Each number is 128 + 32 x the weight over its row's rms, rounded and kept within 0 to 255. Layers, rows and columns count from 0. Numbers have three digits each. The size before them is the row's rms in percent of the matrix's.

# layer 12 MLP down (transposed), 1728x320, rms 0.176, rows 1618-1669, columns 80-119
101:146117105134103161112143113124099157070134119092099147028131128090053103090118102117069174098144245106134106088129155125
103:112147130096109109138093109108159121121047129192109158060164136088111156056073125122154164184117159161113107160135180195
097:107095134136140127164093160127147109136119094121140165095143097063095196147177069084132140114153105135168106086116121146
101:155127135129142171102157108167075127099142130115110115108106135154132121144159103046170135113153128097151107142140132129
099:133119127145120141117127056108099115095119139165107100127123070151136118126094128172154106075159144094117097119114108121
102:113083115146136137161112147088130065112179083102120078139094134102132122185090139197157053148170118155148136116142130134
099:159098133139131093144098164159092132140164078119132151127089124170171068183116163140204119108150126114139156064144060095
103:115118150146192089100155144130137117048144107111083145172113145153145089114193108162167122067194129146145136079149095133
104:119148159076118126082110126160129172137121117103102116083107120121073123108128125109120150157191123118077116093164114129
102:106145115161174095121148132137144190141126123100123077153155151104086149157120146130142184139079117172145139161117131131
096:159145140111163089146119093108115147173186119126108150124130221165070087066098140140130074118154165106157096116095172075
099:104151093145122157080134136158111138130181173095105144106106086203168105170099178130128162142117113197134114172153117179
097:101156146177094125159137158122126108153110091123116061083128088130160070177163146167107142119081129082123171145062134098
104:142139140128104062173115145167160160126148099106090106166160179160185118112154167191142112180100136123107127208111122100
097:151097206112186139156091101109118123142112134160095120124110111141117156190145166149146119092181109104143153045110114108
094:108135089121081151096082133087142110114154153096191149132152141126071161139141114099137121155141155142171098166106124093
105:139125129120124089127122138158063121109126110070153191174100112145119148124112079128131109109136115116115125123135096108
099:092073136113146081157131136135136156149132153108154145086107151148074157107155094100148130146152099103099079119112072118
104:126142118134106100134068169174110126100103154134137118144166076131112138087092081101083121117104079094115094164161157143
102:128155142129157172175102200148168155087170152157124101141062160134130146192182087152154111129150169139113099135105169116
106:107180127117131156118156104079182165195190110082149140181135151151156146100166123124096179130094219142129135084191139134
106:101135146165096069136142110082157090109133155097088140136142120186118133180114174126121094148127152155116127106127115137
099:124128162184166139179182173113094137175127141160138098070162077119151105134159069200151069151115071143134107159079146118
086:129138150192159095171217091114048145164130139148114130086134155123150110150141105110047122153120126103138127112113138147
100:048090137091140067166172120165149182177114159137164134145126091117162133111065085095116161056179165113159161132160130141
097:107091098184137170113138130143087094154141182130117138135100128051117126090132138138141052104111100132151143041090147124
101:180103170150110102090105137158131118151166146079133116123091075186109078096106093133177145106086153140164161110169144180
105:110124060190118140153143158146102164111126121155137081166128130139119191122194107112163105145084139114119125091122140172
096:117112150131140191124103148128165068150101114071111153174081196111134185127118151177109140168121082140135125100130169099
094:095147140117141121140119100125135153119137125162149160048124115069137145149074089133090127144160159143169121065099097133
102:110065129128054177106167129167170126136140096159081116111150150050126179148137163127142177184151148121129066189202150167
110:142148200107142090100112099106125113159102084112183139166098159121120102093094086116146147175106173159152083160056144187
103:138179100167104088156159138200061149125182143157153149128144186162170148153126152120151106120120089140194116112123111104
095:147124118148134095108172177159158169059111145179101179155176100134125135117132097083167111075144152098135108115131125086
100:146121157099086110190092120174143092061151151123169140131050145174129095031175139076126132111078151130116086136154128093
106:125115156124126120171141150102165156118137130095118124158108101085187094164105162201143135110127085067170136120093146105
107:103126100147077085109147186093114159181066119105121110108110129101174126192128115098101092133092115147127100111117174162
106:165177134075122153123172131167126146092094157118235158152129063139129116103081144089147088141155132061136114117106103124
099:180117089132086113113146102118095088181075071138120135123097126098134122136080115065158092085123133107163119150133101117
096:163081133116169143095086134108110088144145159114149161078086191091086089177131093119140095124143145184120132123177154108
098:172130108211135112100107120090154137087169074195082134107166126136138109148110139127132141115160094155095157136144114105
103:164060152116113156101146093212113126117079137114139114130065164187120141162169102103211075128153115090116119110145192105
092:173150125099121158136204138130114198144112105134136181175127134170093131195180106099069169170154137139078139126128109233
104:102116129123132124138161123098097147111185154180198129186148167094151114118097124148133105137141181159141141135149147115
109:151169127120084149163111094099142102147089194114105148112111164118111100068155072108160096157142095172113132152132098123
104:105140083175154152162140176129135182085100123117084145118121131165153136076092118132156075146137091096143131103133139164
101:125148101127102122108112133142132110160149094114173110140198109159127191140056185143107153130114123122121081139118170112
103:133106161106089173129145155134131169182130181159120155110151148151122150126111193145159148132140168134134068111166144092
093:151123116115117126099154081106128128115146078113092138125135142146143158102124100102125124148103108137142096103085111106
099:113148110099153109037150165131122128094177118140166110056087175090082110120128126175179167167117104110175168134125140118
095:093162158084098141110095084158102104077092169124112125100120092172148121176160123116115151140098142130133119155050086090
100:122098112093072104129138139119217168083168162127122102153158163112164166127146124148107138105091116115127070135112136173
# layer 12 MLP gate, 1728x320, rms 0.181, rows 1619-1670, columns 80-119
100:169152129155144155167163149098155169080153082085106149111108120158074121107118120147124127168114154143147080122130136115
100:108108148187152097147110178117122103130088107049145162140123084118104113138113096150063165121090185171142169097115120155
096:128132069152169189114086169129099156123131104122157128151171146117113091173101138094162165134117196141140105159176138157
102:127094123097119154096130172151090137155184063143162164124187155140120139130084091040096142158121088144064179134157125117
097:083136055089147160139094132133103119117139092140133058124145113174081105123103129092155117059065136155171181096135115069
099:148097089091184145102112154119132088117135130172155097099182083110130156140099104147140094140068129141124049095113130062
105:176104051085181157107091134118129119085141141096140079077134142076070033067091092182116125136159125121134117149066135124
100:112190189057164156176152122101076113097197169166139164105078087158131136155161125084180081134140136118154167115095165104
102:159140160130125089151076076138102124168067096140107179054156205165153126076129126104115108173133151152112190186070065094
100:125121092110166202129224135079112139128161103112120139116177144133129116114155113110127129082091115161197164088129089105
102:101144081116103167110157098096073201102154185088063156100138150105177138153138166096189095129135196158142133094167166127
095:102143155112127101140118124178136175159166133136095094140200121147157100091191129148123173093116096161072183096114143144
098:069107132110133183139175136163065160149108100135084099154166093156158177094118106178167035088126080106113114081085112143
098:120104071107167109118087100078125106175091223056108135049131159144152143120156167107095092057124134064159110102083089105
101:119144140124113098113097139054113129138112133108095219100148099191110087093043182145094143142135078128134179087107129172
098:121194133078157172144118139065152144111124149164155146114150150130145110085093107139127119105127177106105102120137156092
098:118091080147113156204129117150080190165123089150112099089128121099125096150178104095129095081146093176189175111130107122
103:101182110113145123209087124141098127220090150132120216109157178096118109134132170166095107161133186086153122097080120083
098:124071121180186168174141167149138182125166138125105105111103160136119070208139132127140103159131146104108095163140146129
101:127130116143165135120105113108101101111088165016120110165121113168145072163124080140101146127120131099155197111122133101
104:139140179156097083096152139129151130086100124083122187104184074178161084100122136108165107080124162098156168152124101093
099:189176141124146134093063064169168115087160106149138102154101184157084140052136089114107131120094094123154121099054037146
091:135193156160110094145125096143201100123127102134110165092144119149135224149113149163133130172184166141127113107179139117
097:128163103106119147084099116073110152144147152087124128153097146118121114159092113123165150138128150092171053181095111109
098:121117100166177104140132158091085148099177128136122134113175047122120103165141155078079145048132146096135123130136183103
103:142109139108146097103135173102049075119110144168111093120154208178123143102113086114068112148150112117124077136113104125
100:097132096131135140168109140138133130080109150158157125141207074101147107105113150097138077158127125103128115160143100134
098:127159127181100141116133064157099121176167149167135140154092144145102163104105114051143166167142108128148137173084109102
103:129104118103117124151150153103161134154105156060188130134114149146125114111100168114156130095160152097106113139097082141
103:144155159059145076153103100164121095141108136096100117113158106093149139115164160196093168135121136120096136060160193072
108:071117089163171099120098148119177134137151145088093135144171124141165094132107105158115133147143103123098169174160152188
100:088092187135166134153066164108146185156101186151143107189175149186127176107135155123171149135128129092112067112092139129
102:166117136128149095110174135119082134127092092151099154089108106090179081135087144111171160132180149084111110169119119169
105:128104143065124130114140120111118108095133087089085128175129134099116108092127160114162155136167154138139144086114133087
105:047127167136105153119106138076102128174082101136103063127177131090151113142144096101117106163118109069075076129182119094
100:138153082135134138141086089193123145162043167126162119171144164173152131127098127133138144192138171124127081121128081155
102:168109108134166147099146097035107102158121157153108137105139178159145159172099189114183104154138109178123128114077138044
097:098078123163081134096089094070112077100167125112075108172123107103191092079135100137118162125096115072118151151117063111
100:108118150106107106130153151144147128106145123122148140137123088163163157079081098170133141146188097127118054113112128115
099:092096134108146146105146127082090149081111141097163115152141150117070122117110158139122059140099119174116090099133145091
105:115126100157101166076141095143074152156147148139099181176105090138085142147042073138110057143115068178157093132106108099
099:133071132085128153142099091119195109214133131168119135153163144146147158134148112113084094122090159099143148095138104062
101:120147056145091117131142136126083152136136105132133094107148148096170132202124111137166144140152165104153113137144067099
107:166105127130076163137090108119145150117147112117134104160124126127132042123155153094076133113185117107138104184125058152
100:149096103124127125140179157147129130136092138141104135083081047112173143080113110166139144112119076169087132103137114100
104:130112159186166139168147105098132154154112189109115114109073140170115097114144090109123086187149148147128138116114168108
098:101123150152218115132179078135161082160135106152136095097069105132066160130116137155159162160144139143092117145128094121
094:069178187205121124088113110166117117113088080095099061170092086167167077122124149133193147120157126120076143123136140160
105:148085166102170146188095129138146109132088107178170137139136190100149122147145099126224108122098111108127170142075081141
096:126118188109113124132138134124117114110125136063125185141170117115148092139136065175144111085145121083174136126099164122
100:101098179161100121139148161105124139136089189034125164148124112132137151089118171098112098111150069105083176121140105150
105:057108107165085214132135115098039142132133063063131142156123129154123122120136163112099130168165093101152100131223118141
# layer 12 MLP up, 1728x320, rms 0.188, rows 1619-1670, columns 80-119
100:148078124120209160129131127118122116170126094138079117121187123064145090127151126121174112187162084129157182177139177125
102:101067134106216115176145122114124143154089117114062155137036135046149132146130100163120117143137125134090154075126133132
096:118119115149147203117112130192087177117163113117167113151148121125095108114095121130166094161118113127107141109156160142
099:063106161063097187145156102136114118132146137213202148124136142075112145138090169116117190173149159064140078077148137132
101:146160087126172121099106177064165118127150128162130131145107161106122179121073131128124172125139093206107102114160158107
101:113220098167072126092101103086077114127154087117164146088143139124143202132076123175043074146118064144116107191091177076
104:119176165132207065150157102145163118138094148109083121114112095121095115146087124181054092124128100140138148139137096090
108:149112169128145103106156166137147157130123143118144159074084130210096092134163148108120122128158120096086134160166111135
101:115103068107155121161164109114143132110151158140147088060144141131142157111108179157155136134120067102085174124114081180
099:134083144084116146133138117115120086082125116155143021078158117145123136164082116148132123073115209106136143161140111124
096:100177132205112086127171112100156093165140112146138159113058158164198137154078171114108081135137113150124161145140093099
096:129169100127165141186131128091139122091109114166074104149086139196114124096133142148094129151147102091140083141137159174
097:147061176124147105106163164146138150145171083105115126129172141117189120097102173118102116167129089144097104137149113150
094:067134136097181150073118127097124140112084148102101161090053119108127139184076137133093139166166124154083142078166055093
096:109151148130145143138112162124116137112104088137173086126149110202148149089143154090139109090106117119113121119093164114
103:017130125192143160086119106118122163137141135124146121115106183118116084137094159131096109116169172124165146087115163110
096:104167139141067156112095049127111106113130096068151152137059143083139186117108112101109101112108086108126097164088169147
106:160129115120105081074096114147116107079129127096133110151161112108119150149153135112105116163132144148128085092104152152
098:149201084158127216126107114091114092121076116124085137153133122049148148134127138114228111129132091188154148083148116130
104:186120196127218040111168166124147124147218112163151152156111133110173154133119105081090132151081159184138092132170114174
105:140103151077105105083110161104183088119074085112205111146110135166142177119134080101122122157127088111147077067114129101
096:089122132128108115077062102095133140205109111091065152087139108151125100094127145138110158130151160123129133139161089184
099:141075183104137128118183124151103127144140159185143128133100150119156117110114178136077141123074111182117102167099165139
095:179089125144134102173094158065101102147160131111147101124117092174134098100078142156084122124118126153089153068147115167
101:129134162102087161128107096100110106164117144127129124135068099132118108095070166103073140160135130086158102115166143109
103:120083118152096123181152098113111168037107089122150145168134178129056115106132206115130119115084111127110133129160144097
101:058091136116139090116080112128125076193116133155113139161159093169084142149156090115141132127113137164140107125157170116
100:138120085109135178155102137092081095158156145097189136128126102134121122178089150079158147173157117098202132157129156129
099:137113110142054056130148128181109131129099109148157146099081152131154147203180149142167088086108148142091159122147116064
103:104147138109057074108121138144084106139148162110118193121116140186169159159159116127129096089101107158099080133126152117
109:117149183113097110092163146122131155136136119158092193155070157152115075042142086158108114134145165088085182196131170099
102:122075160185136126115165134091097142145041113130138137149181139186117160113135151155103115138115106175122141119109084098
097:115096147095155132173178124182104157133153110178074125216101130137167080115121123121148090118086139148149142121127117141
102:077140067198110119117128111151137162105152160151097140103105142079107134055135157088110054151149087095103147124149151089
113:118135155138066161128182112164174179107173102149050070131163180140107113193190107038099093072095147113133152137106127127
107:132108046155168077111139082104142147099089115150130097176168116129122192179096139085107139152156113124154117094177114139
102:156122151155081159156093109156173126102095113123143119124108114157103115201118130053113121139174066190134124111148130161
100:187175083115094191136169178079175166122143141141121107148094136150203087067102144101127089121147146131141101159128162104
097:095138153146153161102107169122090154134081111119126128096060173123152156151110133098119123169169165179097132133114131111
100:110107117104094143157146111106146192154136102085145070138110150129093142178146123102163163176053090214179137071165123081
108:092105141113074132138135080200158120079155146115169137148122133155091167134054104130090094106103145139152142144036107128
100:164132130101102109116178155113157146126159155112138125180090086041110173049125113122190075143132088117129084087126153092
099:165177203192124124127129156068098111092158150139096169104164207161086100069122149171144104131090118120162127150135123095
108:110164133075131126186108133142147136125138200102074116158187157161077189124130126107142110178122114185142187094117107079
102:134154144106102118118071134153052076067112093150118137141148129166140124119119166131128116157101193114124180063104151100
100:150147170184093145096048214148159081090103152216085157064147193147165112103117115153119131103152151118153112066173130136
102:130099093150132124137129092121119135139087110104131095139159165140147144134153113134076141146094119144111145188140104063
098:147142130095143137068155128146140155164118166137133204143109165115113153089176147137062101156197088132169107122148133085
101:117093150122129141133090107166146143197110151126119083105140180153154135103098156098160060135111154106137155098104105174
098:134094178067094115128132048132148149118125107131061143148123168074141103145154170147133123067128089110103181063170144175
099:180094096171133116128149109116097110162076109135121174090154135160188136126112077090118139140193104136090117186144113218
109:028114114147149188106117166112088175115167106027138165160054105129142111105103098131162104157149103088127125115220153142